python train.py --num_hidden_layers=11 --hidden_size=256 --num_attention_heads=4 --num_key_value_heads=4 --head_dim=64 --intermediate_size=1024 --vocab_size=1313 --hidden_act="relu" --norm="layernorm" --norm_place="pre" --norm_eps=1e-05 --positions="learned" --qk_norm=false --attn_scale=0.125 --bias="all" --tie_word_embeddings=true --parallel_block=false --init="normal" --init_std_qkv=0.0312 --init_std_o=0.0312 --init_std_up=0.0312 --init_std_down=0.0312 --optimizer="adamw" --learning_rate=0.00125 --lr_mult_o=1.65 --beta1=0.9 --beta2=0.99 --lr_head=0.0043 --max_grad_norm=1.0 --warmup_steps=411 --schedule="wsd" --decay_fraction=0.784 --decay_shape="linear" --final_lr_fraction=0.05 --batch_tokens=32768 --max_seq_len=512 --doc_mask=true --z_loss=1e-05 --train_tokens=142400000 --max_steps=4346 --dataset="wikipedia_en"
Each number is 500 + 25 x the weight over its row's rms, rounded and kept within 0 to 999. Layers, rows and columns count from 0. Numbers have three digits each. The size before them is the row's rms in percent of the matrix's.

# up: layer 6 MLP up, 1024x256, rms 0.0389, rows 332-384, columns 0-127
# down: layer 6 MLP down (transposed), 1024x256, rms 0.0373, rows 332-383, columns 0-127
up332 101:497544549455502507470492515490502460443529507529481528448460503530472497494452496498481481509484511515516478475508480512467525522483483474510486487442507529468493483505541495548543466490525530477498510511485527504506510517517572499539497503478484531481544508491559505501476476536492500510467433485509543523546518468483468503484420520480480481460481488488456502533526484521521499525519
down332 101:519491507506524480548514507449487495529534525478495461523521524465507488475513534503516454534496517533544487494527488498492502439510501501472494503548467508475544482526540548527455535498443524544484464491501533469515492521515475523506471532456462438482507483530492534489454518512495466512527518508479544486519495451508495501513511538475485524463510500476484492485495492494464490433491
up333 105:498482531481450450539467522515487492514535509503515480532478502505465514507461473522476486492501477510493502489528462515522516495494506539482456517476481458533510516492458441471468510509461450458500497458474459531493497496505540507540508527511518535521561506506518520457529546493495490527497550482511496484483530529491508506519484485483543493486486506522456485494521526456506482477479
down333 108:496499501513482554503474505521542459468538519498498546506504500504471488508485485459517507483486469489506521510512429520521503496542461497520492470506528519479529463514527510500494516518542508529491507506510527506476470480493509478469522525506474552476505514517482507501478484460472547501501456484541545480449492482479495489521428565496510505568498486510456486528534468543489466518521
up334 095:523492523518534529540485506453475513506505519502458504519503529479469519509482505504547555529506432509526527496522533494515477534545503516493478484476493483457494508479502480504524494484470496496503498472504500497537491494514498484472539559492509512544464474494465566490549455521532494530496505474495499504505451491511511481500485546478510505480505526489493512515478481518479576500482
down334 094:453489492498466482510512498514510483534472484448510461489511484508500459481503510504500488510495536511535521497480453494480504457495523507527499513481486473502496486488506584435474492508541525516500456541485546467505502557471513573465521546497500495483530499485565491529521538484468446505480534478490528488511519515518476484517457462482483532484507494510520522505492466503466476537504
up335 104:531517498451498476487523506544496517488486468486529511479477469525478440507515476549453515510495486477496504490521497520503520508465528498524520486493472463502494543548493440488501488490481513459463547516519502482483519504543509506513561478542512521475496517475534501474498513494506448470483508479530508500499461495480505527479535506451478520493519497524505486537519488463487487549495
down335 107:517506455501518497536484482431498504510536482503479510493537511504467512498542495539474458474456478546565512513473517543479467505491529458496492513485504515507524494497525520490510479507505454502493510473501525514514527519503518541521521467494521508458508435457456494512462492521522460492486468488507501496533534452538505473504495493482487479512526470478462506507515512483512526470500
up336 101:519528518479497477481518543507523520452541547521494480474468539476455464483479521450550477491525515484455507479535503493515529523529523477486483514515506503515495447489506481495502507521527536488440513445549520484474473512426526516491502528477535524487520493510517516496527468519471482505476495499536484490530495527504507464531506509502508518465459476506504456473500472488502530505523
down336 098:473481550498447478490472466504492484498463501525524510512488517504485489490554521562491503438491493471536509551484510529460521519498477483461537542473484464503545497476470473498535424497518496461527487504507509522509506489499489477490505523501494501499480507446512494496543558553497487516476530519491451477463514546506489553481504512528503472497480489488469487509525506492482464522468
up337 093:499470496492493518506536542500503521437537464519505511507455530509531504479500501516458513469472426488503494515551472534502540486524501505521491464490528455477499495501507521516452533490513502443531534439431457511571553484489464518498514519501502502529495493482503524447515512526515506536487521475519520463526449487511520485504507510480527482513476495501522500464478488509465490499496
down337 092:511520494482508496525476504552518506526479537500488542515514527490479528560497507463482504443488521497505516498472514540527468506468552497511450517520518459501524515469487448496541488510470508479523483516549478488541502539517508482514492522504492513523500478460474481520525499482523507522480485467507536506503511524464491526503473488484481500529551492483510485506499549473489464489466
up338 096:537507475485477480505520518495473472501503520501507495469482515512487534527467486529504495513465450510473476487484484520453483524495492480499485480480541471510540514515519493519485535477505534480557457496530455479495462507494539479536483549472505504528497525523528498497526486496472492471463481505465512516483516496518549482493467497496492547450496486530504499500504508522518494538487
down338 090:499492483528508517509524521476512553483439487478479487505513505504493478530535516499479469476514489489512502513446536454486501526527487510478503501492481490490492495480481516501482496457485518497497515504484482539445482475509509459503492506476515474513451478480477448510490499528572535542492470509545438486464501537535504464530520532603494482464485475478536491486524489494521495505548
up339 100:521542496538490455513528484511515484469464469492498497558510550541507493508450523437504537559494515489532495511486454562509492468468523504477484531549491526488495521493515479483476460508477510476487533500495488503471502509502489485494499534481511529516503462488542500490543521509487544489500470516500496521487487476490484462506510505481572472512494497504471477528573485508501537505530
down339 095:499534523465489509467494491479517534485542518484527476526513498485489507487517542536501492531525513491498534469467468511491510437493497532538511476518512475474517490523514501442501467508508514522511506467490513485537534508512476508497528499501528461482503483498468489495498472504523511527498523511424479536492496455489490489533480493508522475477437536496543492486473529489448440478507
up340 100:515480500500500480560485551479456470488484526505497483482477453530489477448524520494495514504548511477468511441517492581498457484510496501540480502503446511484495531506533513487478549491464485542463499475449460527498493506508504504517511501543503509506492523515487551512530483477453484480500522485499521484490449480488530524522492479501574519481516519484496539486502516487461514507530
down340 102:515544533507524508515511509504471496478500520485468489453490497528552440481484503464441493501513513498490480518458480500489506545511472541481471520503512483497527518485493510474514492468487518491488533508547502485506515507523440511514511518486470495532507492487517441462506530479483478483493457567523503513516508493514513457538508511476547502489476513511502487477510479528565521513495
up341 098:509503483496487505481461493512486521472501510495518491507493509535483506452476489508509529529465484496532463467490484503561485483530498474455519492501472513473496528503488529503490484462425460492488539501489504474498544469519527477478518488491506519550534509489478490487512526520550504499499465460481527453449518507482504527519492514473516497497506489520463491525507557493442506495507
down341 097:514500501469478468534468517516500499547485518508518465516518496531502498515510492511499453499516491473503452472467472518479508432476493513501515499464543505470496498487498470487471507504501502517461504491495513526522467490524461524492505536522516485512498469479535540500481502492499532515507429487496467502479534500509525474535506480485462516516468510510518488510486493505493491509515
up342 096:507513509484486466482514548469504510476529510458511514505465503506525494519505559484527570524503477496510498453467507543522505543504497537516513473481516484471494519520523474508559497484500524517497516485452537499465473516462519523510505531481510516524457510492503534487490511526452459501503493490491521494502514520500556488474480495479509476516494500489507507534468484533519509521461
down342 091:500511488520497509501504489497500494538545511500494448510484504470494473431503474464503458510521494508467491522488519488518490495559558496505433509492488482531505451480495511485485461525501490486549498491486520524460504476489532515464547497504470535517511492495518499509488490443529483512537514457478519497470497460532431471502474550501491530506488504503526508487540511517473486533513
up343 099:525504465466526450515497546513477500491531503434500498508521537544495494489505504516511491524496434471461497500518493522514490535522519501497472483545497485461516512499504546513496489520502505465448507511497494513475474487515494495529501524542523507546549497538508526488485485507462516499480497466476610499509496463480488455503502499431537524462487533495523469515472539508458482497482
down343 095:496538506551486480543518519455537504487502533511483498517500484517449494538524464525499524493560483505494535459488496514503486538486490491477457528514479508517525476529521480510486490460492484522548530474520503496483502554497507518473473482507510463493464486499512530459487475481579515514497523531551437518492503520509494473488513513525492452463496499528461506476521491447455468493484
up344 091:470531516482507503478523553462539520495509547519506456488477496479491498551518494524490538490496480489540497490473477511489501490489468506549482543502467514492494498489523495542534527443497507494482469492501512508458501462456559498563513506504500510533457497527493503451513474506534517551507503509497501511533467498492512500486491520474545498493498490529505524510536516526435455497498
down344 087:516546472479505498548474470443545486545495528498479506514497492505497485506477507501467478497471534526493478490542522517502510476495541529521496523492493554478469500509483545494484468524499521500428465505479525518467510531483475487507485498479437510486523484494519465483495520482536487499498503487478546511481551485535522465509513479493513455502481482494545523485527469475526569496525
up345 094:527510484493487467489494511507518521481484537480508455499513568491446505511504513516481504504489495463484480449549475485473514523504509498475447468517531484511515495487480481505523527507467507547523548508475459471500500465554475498519514525467524493551501510499498489488503476496493433492491522544513491511485488509498508473484492500465470496503444468481503525520531476527480535525505
down345 092:503531496539497501483524493490509534521483481501491464494501495472496506471529464556513472515525517549492492496504522509509428479486484461452518498450528518478471539524490533476476525509472525539473514513469513484496475501493525521463517479511486540458507488496525483514535471557461509524533502503478521553520493528493485510488532490484541490537516502507496521544457492494482484470513
up346 106:482515511547476486487524462505507520453469486496513503517475493508435499465505510489485481540487507484515495521510479538513473481498507457512561463518468548487499477507501478501485508515493507483434474461489503508491477524480469480478523510510517539509519508504536494510533568473540495514488561518526485529494504506490475454522536517489503471546462509477533498475518525507467504455539
down346 101:499511537488543497479482503473521482479499491469495526513509507519462527490513466463496481540529425528486514492511452499460533498474538513501489523524465487531506491499477484523434479508498528522510498445512513497524515486479461537548490518478479515474490541501523482481535446486484479519502511479512443475524495523534468503516472514535444508506497483468516456467522508536487484476467
up347 103:527534525459500517524473491554501533495535522535539482511482545517518475503470481499520512513491529529541486493497475511501503522520559486483516492454477539480475531502529441505487487499463523514460501499467471516499485504507508471504471507491547540562525505485458524442520488494500466499465519489506543534524493528463473459449508482478495472497529493529504500479475498494493490472493
down347 106:520507506481537493508460530466510509501452506506506519502549457442511502488517480477546475499535503493507493495538477438504498485500505458475530516535508487495506548539470530528467518493496548489540488488490522494469545513505498477524490490479507466500519499497468473494515549580503486465511476505493486482477494505506544524465520536505531484509473465495493488578537472502508506450481
up348 103:502513467494496514482529509535498513501499525494453501517465458534523450516496517478521515495523452497461527520488475507506527480481546524498465497496494513507564524519531524480536449477501480452521473480489514508466492505526469503509514513484527559499503517490524482505540524510473459495480522505519497497495515453471525488490481466487512497461494481511480518552501473474496489488525
down348 103:497482451485495497444523520472496503496507452482491523505527491458495514462468507543483520506484498508531513466492499479529521461485525488522512522492535496477495513450506483479508503506511495452496466553495510516467494545510474495462466525519467523520505504480498515499448525502527509506513473485500518491532475487475483476495513541484515552494521481482491503481494502503463502492497
up349 094:529516550514494490525445557520474488492506478526487509540479521525474511469459495489481499489490457472516475500504473542492546483527505525529506453505497458518510451499501476517494523490531484495512475468513509528487500456508509494494481553458511527534506503465492563504490494476497470540510551444493512528474504461506525516521531484489529543507505523524489493495482513464493494483511
down349 096:499509513474492503512502479478480497488530510497458521523529490498515484515529539527520513536537540472517509472478526479493471500538447483459475497526489503471484477507504474494531492529479524454497513513489510483529463539493509480497487541497506488499515530523511493481549457527509491481521510500455500466487520519498516506570466461499526525453523466482513524515486496457526510522524
up350 100:511472505474481493472535547525517489460524498488494536456502519538500472493471473474546508501518487493477546490535483495432530566506497507471544496486529441554477541528521494490497529544461526482490511480507471519503531499501493520492553512522498520532478532463508493470513489516567518489476463469545511497498494492532513471461502527498492487495448498504488520498531494453508495472481
down350 096:494518501480517531504506483515519544481497503447468484516518536487493486499515446559463476512498505552498495505477513471497520476493438555478489472542528504473502489508542521520510494553504480467519483476520494483505534491457504524547536497535531505484514469489510514523482456521509504468495477506500486514473503510482490485481546504529533511524514511487479542509474515461459504502489
up351 102:527501524458470505527501502542437548493517518494498518548493497481446488487468530519510499495476454485526521529482510526521475458485483502530532496505532488480488522508516483516489530480452508480494495487457500503500529499511541505490528512486497522520493530504485532478512516500487477484535528503511505484469441435482520546487438520477532500473525495526499500478484497534500497493507
down351 104:483504512487508465503450502479506486495529529511483471468504538546515520546538500494527492514494489513503515471542544484483484475530530511512489522521487505498478495491487537468520508484449487494502522474532493507532516494518510588527484479466538467464532496493509517510484470486515531466477481479495517544500542520481482467541504502497501551503481530503475504513553552514481464474496
up352 096:496518488501494518499522516451489518523479489507504507500512520484470461461527512513488450482537537484548510534509493568497505457538503477481469481466503518469509483534492488483495496523470534476506498545496509512500452527501506478497534478511543527482482495523513520493526470562468468463540549525526495502523462501502452459508511506490504447492499551524494502522522532466471483499539
down352 097:505519491523509518493539521523511482484519490514503480496475451464474505489519507553493513433466481503498494509518492476493502523505472487527542492513496501523531520547507504541508534490500489472523512475486441524554521539538482498520495498480493463541479507510488514468483500482474488542529487511479498479493511497485497533543486513515549524563506506473537504489482496484465514487443
up353 100:457526502498513499457540505530433563492516538507470488494534485544507487500481480504530494466507448509497474497526467474447492535536508505497517446523545490539531527531522514489479490508475532467500498516505496501501497509509486492537514497489555550506480487497498503444461525539464459551512517495500517485479516504493511524467495478493511507506541520513468468493529483505550489458497
down353 103:514498476519464507505451497556534485506473490495432489542482464469470499554513486509525537538506505479521520512486495507502498503478522543519512485452455528518441478482515521446518518489504492544461529497508523521505536462480540488498454468525515493498532438520448511491541508508507477498493501526485471529490521520516479487490499475537516508464453488494516514567516556503505506494501
up354 099:477545514545487466510525519488475513468548502485483485554513522523478497529512530493530535493516494539507471520473496514466465481533482483514519504509497497464529474527530547535526474502514457493506475514452550504518504457477496526496479483504531547524506495507530551508545482499491536509498513519503521486534488477487550472438490516489478472502501481500508499496560483528480462548537
down354 097:524521498456519520524506474472500500509504479509538521498510506502471492476512561479535517469504487459517492493535542496480499518544502456510518506481499522509495504468511474464542488542478490536549480506480482563499475536510478471490486502505456475513490511486492526477514501487528468468496463532489482492513498489488475494529501511519488484524527507512497504474495480445466485531536
up355 087:509515473505529533484503512485521529485514518512482568520499505507479489462521512505506498504507486481491527499504473501497469486474510453465493493503506484468496481507552484532491504487483531528483484503504524549494450504516537514503521526478514522553493461530497487492488456485514456492531518487528517512506497499512514437540481488458501535505503541503544474509485504528511524497544
down355 087:495480450493513493496549499493499526498519492509513480495480517523494498505507521520526501487529536490521485506527492548527525511464487491501530525523519497521563507547498522508512493481489452516530483480524467484536506493533504485500435507525510541445516504521502476531518503489526508454513515519524498509516499534505500487518520451473505508470513492568477572474502506525516415503513
up356 102:484519515440493457492531532493490511479528496470474475528500536527504476454502522487529530529494502473473505504514488483519521531515512504478524502503556487512510501525510527493522484492470506476488510487478499515497538480482481505518479506522515561555514487518496548467467486517491504447489504529481506486414500494525550522477535520486578513531465515513507503478483449451546468500546
down356 107:479505499499482525537502517516492505514504476476491495521516483481454493514518495494477530501531489500508505525495502465519479521547508548536496514502456473528520513507477476518515441520519485534541453493551466495538517512475468473512548519468523493505530491481516446509502512505491469464519517512510439522498511510537479484574534487489467479535513505504456492504523511490452466474450
up357 100:521519534524508535502472482495528458505452511470440493549513511501484481451489496466541519501548504492492463544519453486493518466470513500541515472519518512530520545475541511506517468498480515484521479478460504502520497533527499442465509527460549509492542527459522540448506508522496471477488540518520499493489489450523517489532457523503492509497485468486469512487466495519494516509502
down357 094:458489518511482518460525545539480556501527492458458475502524474526521475477476493497492511524508521502497522520534509534536477497484483496551513488502481489473521500534502544493527549495508476480513466505467503483487530509499497481496546525496536496504487508482484494496494477556518490495509495526509395486527467492520497495496450533629491513504506497532495536496514475508479495457474
up358 105:524559508478508462446506465504501535483513481487522497500524491486496486539476494473501499507474513508547486461513522498468489468491528544491519467508516515532495510454515543503493513498490493517499502519528537484509493545507488541495535517549496533486497495487522470480511505527492484505496533466503499520491491480551513468446446532516507513485517449542481508478467511516447475515538
down358 100:485535461512483532520514494514475479508529535473510484497454539488517494484484526452533526481479494515536468507467513493460546478501524504495511502511498525559526498506506518500517496472483493512479490500485440501494458465510507504509418500533493531519472505511482488547463493483478510479529492536527419518496528507494519506497537484601498494521509571490522491484471496492460491492469
up359 100:537500529441478518493471518535491493470451506531491521466528505521506513501497511506498511497509442505479472459456491493527572494448489527494507494505502516507513527449482501507489508482485496517448501494511496528498473493505509449513487485527547512494481529504489547522510520463519493490522510494497491516512490499513468504527510557491519502451519515543500504511520492467479491541585
down359 107:500460517510535483514510491499520483480448488504540502440497571509526469476496492521506523542535491495489541516469519466491488481516467520484516475504499504458530447532533528489456537508508440478520507509525511494455486492466511487481501499494473499530498515536528520549511446502482537530484471480502471523500514508476509530507515509559505519548523547508509514482517485512513532529522
up360 101:499505497499491519528527485451536483464474518491487501514513496544526463530498469485480518511462496492477533477488455562521502472490454499506553501495463514464459526505465465521553500507457501466517484485500502481470502557494510470537503532462513499513497489525513515492501508523477504546516473507502509481456513504502513481532477518488502471489434491499475530515540471479470498483509
down360 097:496504489538492504494481531520523502491502515458512492496501491544416495516468526528492485496462536452544504502499501485529557473515498486502507454506472477528487502529502480503501530495498509472495491474504497493468526546465542485533490424495506470526488495489477543504481507538523490516512505507486527475486532530540452488487502504483495558530505510519491494518513526504501474510458
up361 101:520491498534478466480517488446451499486470498474524490506525514526482492561531533519528505493533474509508489518513510510515492509491492500514527511511545494492502505513494525507471486451530469482496486449521492469561526500492528460490503538524530514529518469491526511499536505505503529480546496498522559501473467482474473477500542450469509486525541527509485497503473485510504441502473
down361 106:559491507494558526504489473528478500499484514523479517475487534514469533514504548528468487492500464509461517525514511510445543513483470502483524472489537508514493478557448489477515517483503497510513449464512514536518522470514507503489478522504505492479464551509452487462476455488479507528499491492512476535518506494506512479527540517492525478469511484495516500507478500523495493507539
up362 117:495482523514470492523499541492478528459480522478493489496472520494509465485481506474505452549522504489510488518546466518473533494498537490461507473518507511499512504514492430518506487539465538506458516461490512510518483548471446492485514573512505514490512494452543488490506513537489485533498467497491503501515496520537492524510536458498506484555461497522500475492525541471481485485507
down362 110:442528479496535474487483504510505510504475500503478490509508477533472487490521524478469524489502483469455478522501511573491495486510477498492472504488494487525477509510455486510509512492477527478462480459463488487492497516461454522548496481517472508480489532504497509553454512541487521530490508493485428486538508550531489538515510466600490477525488525483487503505499507509488534498448
up363 086:486537471527472491532506507473449523494499472473490531524525530476447449489519488533487495515490487487507495481473518501492512509513472481464503504478522461499529533516523480483503534494508483484507507498509507487520491489504500477507552536486494504538509527470518523511530467552542512522525487448531499446483451516488549481512459520508518454495475461539539528465523522512516496521484
down363 084:518501481520496513503514475483506504515495508507516500505517486496545514484489507466503489491447504509483489499499468537487524516482474523470524471488510533504524503503534465526510507478474512514515510519484492494492527537504479493487536491506511556463527472493474473501519481483485458527534515495544372504514550492492510423509538477620541507520491489499535512476476480489487464502469
up364 095:512496511533473463541514532500508482497513511446524451521424543534482479508492508519518484511490481504516517509496484505536533471497498538477505495517496521489486480497526460520482545555522521514471487505481499524537493523525486499494508506517519511481487475483506466446491500522511491470529527510532503514551479484484534474460496464478496506527478507544513499523488527512484456469543
down364 100:499437492525515503488490474495494444506476485498501559464492456454517501540508466490467527518517488478483490498517526553477461520494526525500498485519505487540478470447489456474476499463508525465474514512479444525507515541549488513516497544473456494500482475542481523492567484480497538472558475489512518483509515493533510507539470463484479552547531494529510535476492506531510503490497
up365 098:468492503513533503497466515573468492497503502477516528520487513514498548509518523508490473483505450506496463500476503530528489506537500521494499462484499492507530494494492483538480516482501543502516521550522516492496527501517549527496518513478519535496508486531492494508527486549519453537510503449473535454534506490512476497480492433490490494507465520518471458497513528527490478458475
down365 097:520487519497474444481517511479528473513562455488552522486497492502510545482496485490541520494485470496485521460484479508476525472452515499470541495517533549497481433476517484479510520507489501463543509502520472487509524466505505494502500456501553475518465481479527538500514488489494515463532506524501503485529479491481481478472499500517508459489517514507481513498498488518479494522495
up366 104:469520505487499462508494472485439518508461515495574490558514516493496479471527516489473509513492472475511479483523513491500533528470471522458500467532524466514577473521522463491441510491505466466540503504536527509533501485497508524450470534515508536528510460503518539437480522542513447501525487516531502502505444460475502484503495488451559465509499471489452458500493492502466482484475
down366 107:506482480520519507511523477567506475460535490459465483516486539477522514528482472497453506532527514515518490512454513495463542534550501490514468506488469546463489495487475465548454467505488525517483473527461490540476499531505538493496505494522536503524555522491546497467485490452521493444474496487486497518496447490500500502503520470513501513466453536492549486513476509505481513521515
up367 093:515486526518510488465482488553495463472459503521546520492455525497475475510533482501508487492497474528539450492531503533478499522496494515541527463453519493434521476482531498494463491485499495495454493501534508483490462517461520488502508517511515512521496511489522500513510522491489514554497490486521506521470512471471506513488522495515495461488491522472471531505523525522503512551483
down367 090:520476475508517513515461500518538496545528510443496454517494482455511502481458531542523486499500495520513546464471504524503469541482475488473491463542538468506447520520509536510492523518500466509530469514497498470456524481509506527461498496534529505455506484520468488468460481532509523488509503511480510507482493487458551482488533520506485494499478485505518509539534512500518485482468
up368 097:515503499546528480487500509505505493444517498499468484488477532575492443523484497506509494507516489476502486505483470524467517449491483520547481496511524511445472501514526492521511493482520485506491498496510534522472459481507477437552498524514513483492519436492519504483500470527507510542525479500491528495546471499546498493540464527477495478454521461510523503531515512503469501543501
down368 098:536505506492514484493528477490524520507544527528475447489513449477478512501500515473539513504541492515501495507485516527447573521534492521510473489540491507496521491555512523479530486500502514492518496482554492469540473464530480551433479490519505469485506483523494481495474480499517556509491523515484555515456534514461513497501510497480514514496475513480465523496490461494467473502511
up369 089:513479515491484464501475519459485521502525523486461503522470468480436478457496496510413480536483506533472516556535488484478523526487483468532550513524449470481555517504493451480492502511515491521477484483480471506502525437492532555521521484492501493524550512493513507483496526523518474485505501464536494478518541533484465497500532478468489527485454504491497532478511485474475473510541
down369 087:509479478509503495483470493494486476482506489455524516471494516500492484497527554535524478465496483520505545507519503550510496528540523480498492490504490461565494479523505479479487504530538454469482530519548483497520459499481489491570510511497486494477491484489537521453508541488494513504553535507467467487498478519550464500512457535533503441458534480548492501511495461507487509480498
up370 103:518489523478518524496490491452489509482545506486479526526494562543491477495489480498460523517513467498511505492479518542469533517516526476468494511449486489494502509485516497513536483515515481495546488512503563497525497524426547510492485501483524518509524517491533504473496535533505520480520526475491535502478540493491503479492500523458547529496507458502481538478471529488493529514520
down370 101:477505518490491490489553499478541489532524496512538497482574479504531489453519482489513499480509444522479450505523525509552491527493541458484486483540494481486526503517489494541504507444497500469454476488481520499484528496520519508481516504494487499494500469522507554500525510454495519475505478489520504541509478452512474453504508501490500507491484510529492452481509513513453496464484
up371 086:505502487511494524510527507492467511482490484539534469483514463513484444481484518521522511497528489496495496524486502528504479459525476498494509519491529505508542495523512454508493564506504493496522477510523516517502521538485567473467506494487475541538472476498507495494478499483507508492507462455485492509557526528485564514514474466474495464509492538522510517516498479521501530535513
down371 082:528502524545531471503486511521547480501494553494473541513502495499469474518544504506479507483484471510488540568490477469492514514554475505500506478497509472498504480532478515552534498455455487560552465500461485488509483498489522506542499485469550556510534482496493541463518483488476502495494474496474532516477492501498466487502495487481472488509482518511509462458489531453529474501520
up372 106:516538515520467487524512539505487526489519492553516490518456496499471438555447491447508511510489520504522495480514448493517522500453506472493496456502457521508495500480518457525502502531465536523466513493492528498516483485489508488498556504512513517482539537506513542477513485472477483568533488515510502543487520502528513501484477491501495522526486534497485486505492521495486543511510
down372 110:507500519493502503452513513490502487510466495484526458504498434495518516499482497477503491513538507476482505487484502507514460508468525495517505468530520492500491459490475488512505497521516524464518484522501527485506510516530514465507483541491461511464481508444496491515488560604509507468471468508469455502487493511502485516508491472555488456527540486510509502520521496495501467512506
up373 098:471502538489483533497511524498504502510531527461488497499513516509513480482485501530504507511506463497532528492519501546488507513528485501516497477483520501503497489540512531522508519477508478480506461506483541464521496500487464484518513478498495511487451483508508494477505481572537503484499450483452548498530457458571513478485515498501491514474447491460469492520504482488487519468483
down373 098:495453478513476526508507499475521507507472544477495524523466480504482471541500492473535516499510484525489515460480521475485509471499492530533519531527494517503521511506497492508536511478523452506499464522496505543509482516531474514476482518472472520563465471534538496542503509468512500492503497523485511511493508521515532445492469439472537479508499471523474494545492540480491499520521
up374 092:491511546475498474528454501514499509469525466475526487470483499523463473493440458532472520525506522498539457509481430481451558470498542538473486491528508528506505490498486491524477510480466499493457452489521490522525484522505477509538496493458526524543557497549490532478459515485502491473506505512484502470505493472483530485480512481500482471481540507482473495490463522510478498547529
down374 088:488483512490493479483499500515523484512490512497491508487505510478504511494534530514472534490499564501474505505531495481529524473534474473466520486479532527483492504529518482484481506518509452522476493538460500477487495496440476505477517510545528486465489480457556517505498517502510495527574480504436525500434535486518508509508473474455488515527461475498509514486491497491468531506499
up375 105:485521479557453484456483513519504503495507518485496437494509534527522504503459532519507471530539491505450511515511487502483470475516523501518534547561493544475529506493544493478524519475493470504480460481486521516483483491541472473527514518529552534533545473463465526487489493545475502502518525485510526547457492519515490492466501429491533486484489528510529507511532522516508504528573
down375 101:494503494489492528494490468469503480506503481487487485497513516480490514551489444506529491505455487518510489533471497457489514543461478528489455456470522512481493567504481506510486506478465496504482488530477484500474479503547495519501563488551507505465548519460447457484500524521496502486515508521528496508528520437479483506534501506501491504490538512498502529497484524490520445451507
up376 104:550505526520518489492484547513493519482518512472530523500479501494441483529494507480501508491479510507551475467465485499491490545515461496505519471441457471490484495492519487505522526510454546474455501521478471493549508482513519509491510495504511497493518520522509485502513509485515468531500505492491527515464501499519533485473446504478527493508529508512464536482550516479498505470490
down376 104:483461527472543461483438503503492511511516494552519462498525460496497458475466520471504459515519533515479518505541517460448493455436490491487508529520514504492492524528444520490501498527490497531549497455486506563499471508503499495467506487462484503461529517484515508497501533495487483492488511503504513486560489508472521495503487484542507449513532538500498498502519533514473454499532
up377 095:546507524483512479477493463503484537494503467488475464494482501551531470505452472462525553505527488502497458480564516540499522456481546503502499526492481525450482537464515482506459490468504513507496509492515513495503482541514447548515539475518518515517504471489511527483502495527486482476502480468541490516532500484495499461466483496495495523513476519531508482500472483499486514486528
down377 094:451534513533506505516523467496553492509536503510460529487511494510526500473491504464496476499504441484489519483509503512504477498510497496537531532502512488505494477522511529489525482488498523470484421509460483522522515463498510468544489469544501460473536469557486465524474527486490502515470554504489488532462518502466479484493477485512505530488525526532526520489462507498466502507466
up378 104:518503475502456495476494510527491521506540480506521517553452512486489484468502487487502479525537460496489483542512488487510497491472512538520496501507523469491526522523493459495439539508495513466539512525490464489508490537537520472515565492507526533473488512507493509478500508528497483449519494497533492502469462468507475522470492471476476513476522530554529483502488481496507476482556
down378 105:500473557503566500499509463461504482445453454475515457465511522529532483517487529485465487470495561505511520504479511525501518477487507503481508513485499547513519477547548513467475501521481501503491513515509521502505473504478469508458465489487514508462498442521507495486487501531523513459504488483475513499495567533519486486517528491468523480525497484495483552520538495475490477509504
up379 113:485504519499495520509484529488529462466476478477481455533473508493493508525469517494511494526486477518520467494480441492510539481477523516535494483510522481516480521521535482525521517491460500517480488499526458463515453553499521511526507506515542524532538495524499547478520492512452533494502486532520522469501514530536494497476477523474477516486487482480477498535534483509473489488537
down379 119:525492503510521566512503535559499495486489536462523472483507541491489488497528506486528528496558489480505481507458515504487483510493425505482524505468491474489483513461535490534492466497492514468500542482476503475466465472522500468450507511519523520532462531496489486512476518533491493543486481488488522488484504504476522508541509501502495497499500511531543519465550508445533493528471
up380 096:461491515501488497484482499488458469464519511537499562560492538489490497512534451508492537491461511533494512512474503485518528505529519527512528514463500468489525553565477472480481535491498492501501499503512486523496463486467540502507525609482510529498497544506539539489511531510480497492486533487520504473472501478482498484513493505473482495448491518527494480513463532509475467527473
down380 094:561494490497495473500471526511471532504530524474510490479541490477529455514486476494440468475484489474521519503501508528475483515464526504525484494475474481469508486553481524534500455490547499460526492481517418523496529479522478475513522487514473529501474501517479492480506461480472490494494515550497555491446530516441497502495481478459451464474480491459505508491504450487510519469525
up381 106:498504495477411518522513508484491494499474485499517494509498526510514497497469540494531496534527488465501503531477497502512501465529517517462518498507535538518487545510503449476515490519486505479511536517486462454530513527501487437477509535519531523484476489476493480473544499485498503504504510483502511488547502479496501507518457530488483492542527463523477501487523500464482464535502
down381 106:480538486516493480508506495541493472527504510489461499489513517499516487518531520469488466501453513503484481508454522465519498496528493500514455505529455493470490482558472506521501474451491466518533472485530516511519562520541477571490496469526540463458520491513490499495441527517509487512481490498510456531507526523486463498507518490559476457506490529518515503480539472509513483494440
up382 102:484522484538461510482485528445458529473511489500493498499493495507490418513486467469466457484524480544495503485528504498483508512514510500509513515496495477514510463527532473499499510504493511518538506488452496461493496486466502421536516502455509512515487486573492519500571487497473467523540462519498569478466521528451513497507450479472533504481484517497490464532553474513509515499521
down382 104:497494468493523495495503503505533526517459510503507513471534506484424478470528518511510488479529531519512521490477496503508494480518475536522477485454538479499487554522490524494536515456478469523470496461509503514510481477482498483489501565464436478495548511504479468494515528509494518510522467440486466438529505523525511458479520493520501537512501514484490522504548512509477509527495
up383 105:485528494474496518501498531486458528495515495523512493488488530535540492540484474470479551548513472502518484500532529510524481543506519490550509490467494488470499480510478510517480511463469480471508504469460485467529526510497526486469482521502496512536470482503519537457537460482480473491483479493477519500472438507471527415492519479497512468530494479476493560502518481546498499500499
down383 105:546509508477534518474509507472449552522503503520519484477478487466484461525529497521475502524517482456485509498507514460465490504480521491515509496519492459516544502490476524493506452503508547468500485527507487523480497535516496486477482508498498497484530494516520520491538509492511479514511525512466504483526487490474467538516486508469490498480490527477504495531481499554470497513531
up384 099:515470528502532514479503495533474494463498505494555499499543513490484481497479483488468525455509460489471514529522475490485534483479501522509527494480502462489489528516477494516440529488463498487511535490469492528556506512513500508514526474502501501532502463515476518465508512500533494505490505497533533505518470471506463482514532519480483520526466523478503510485466527535489510479500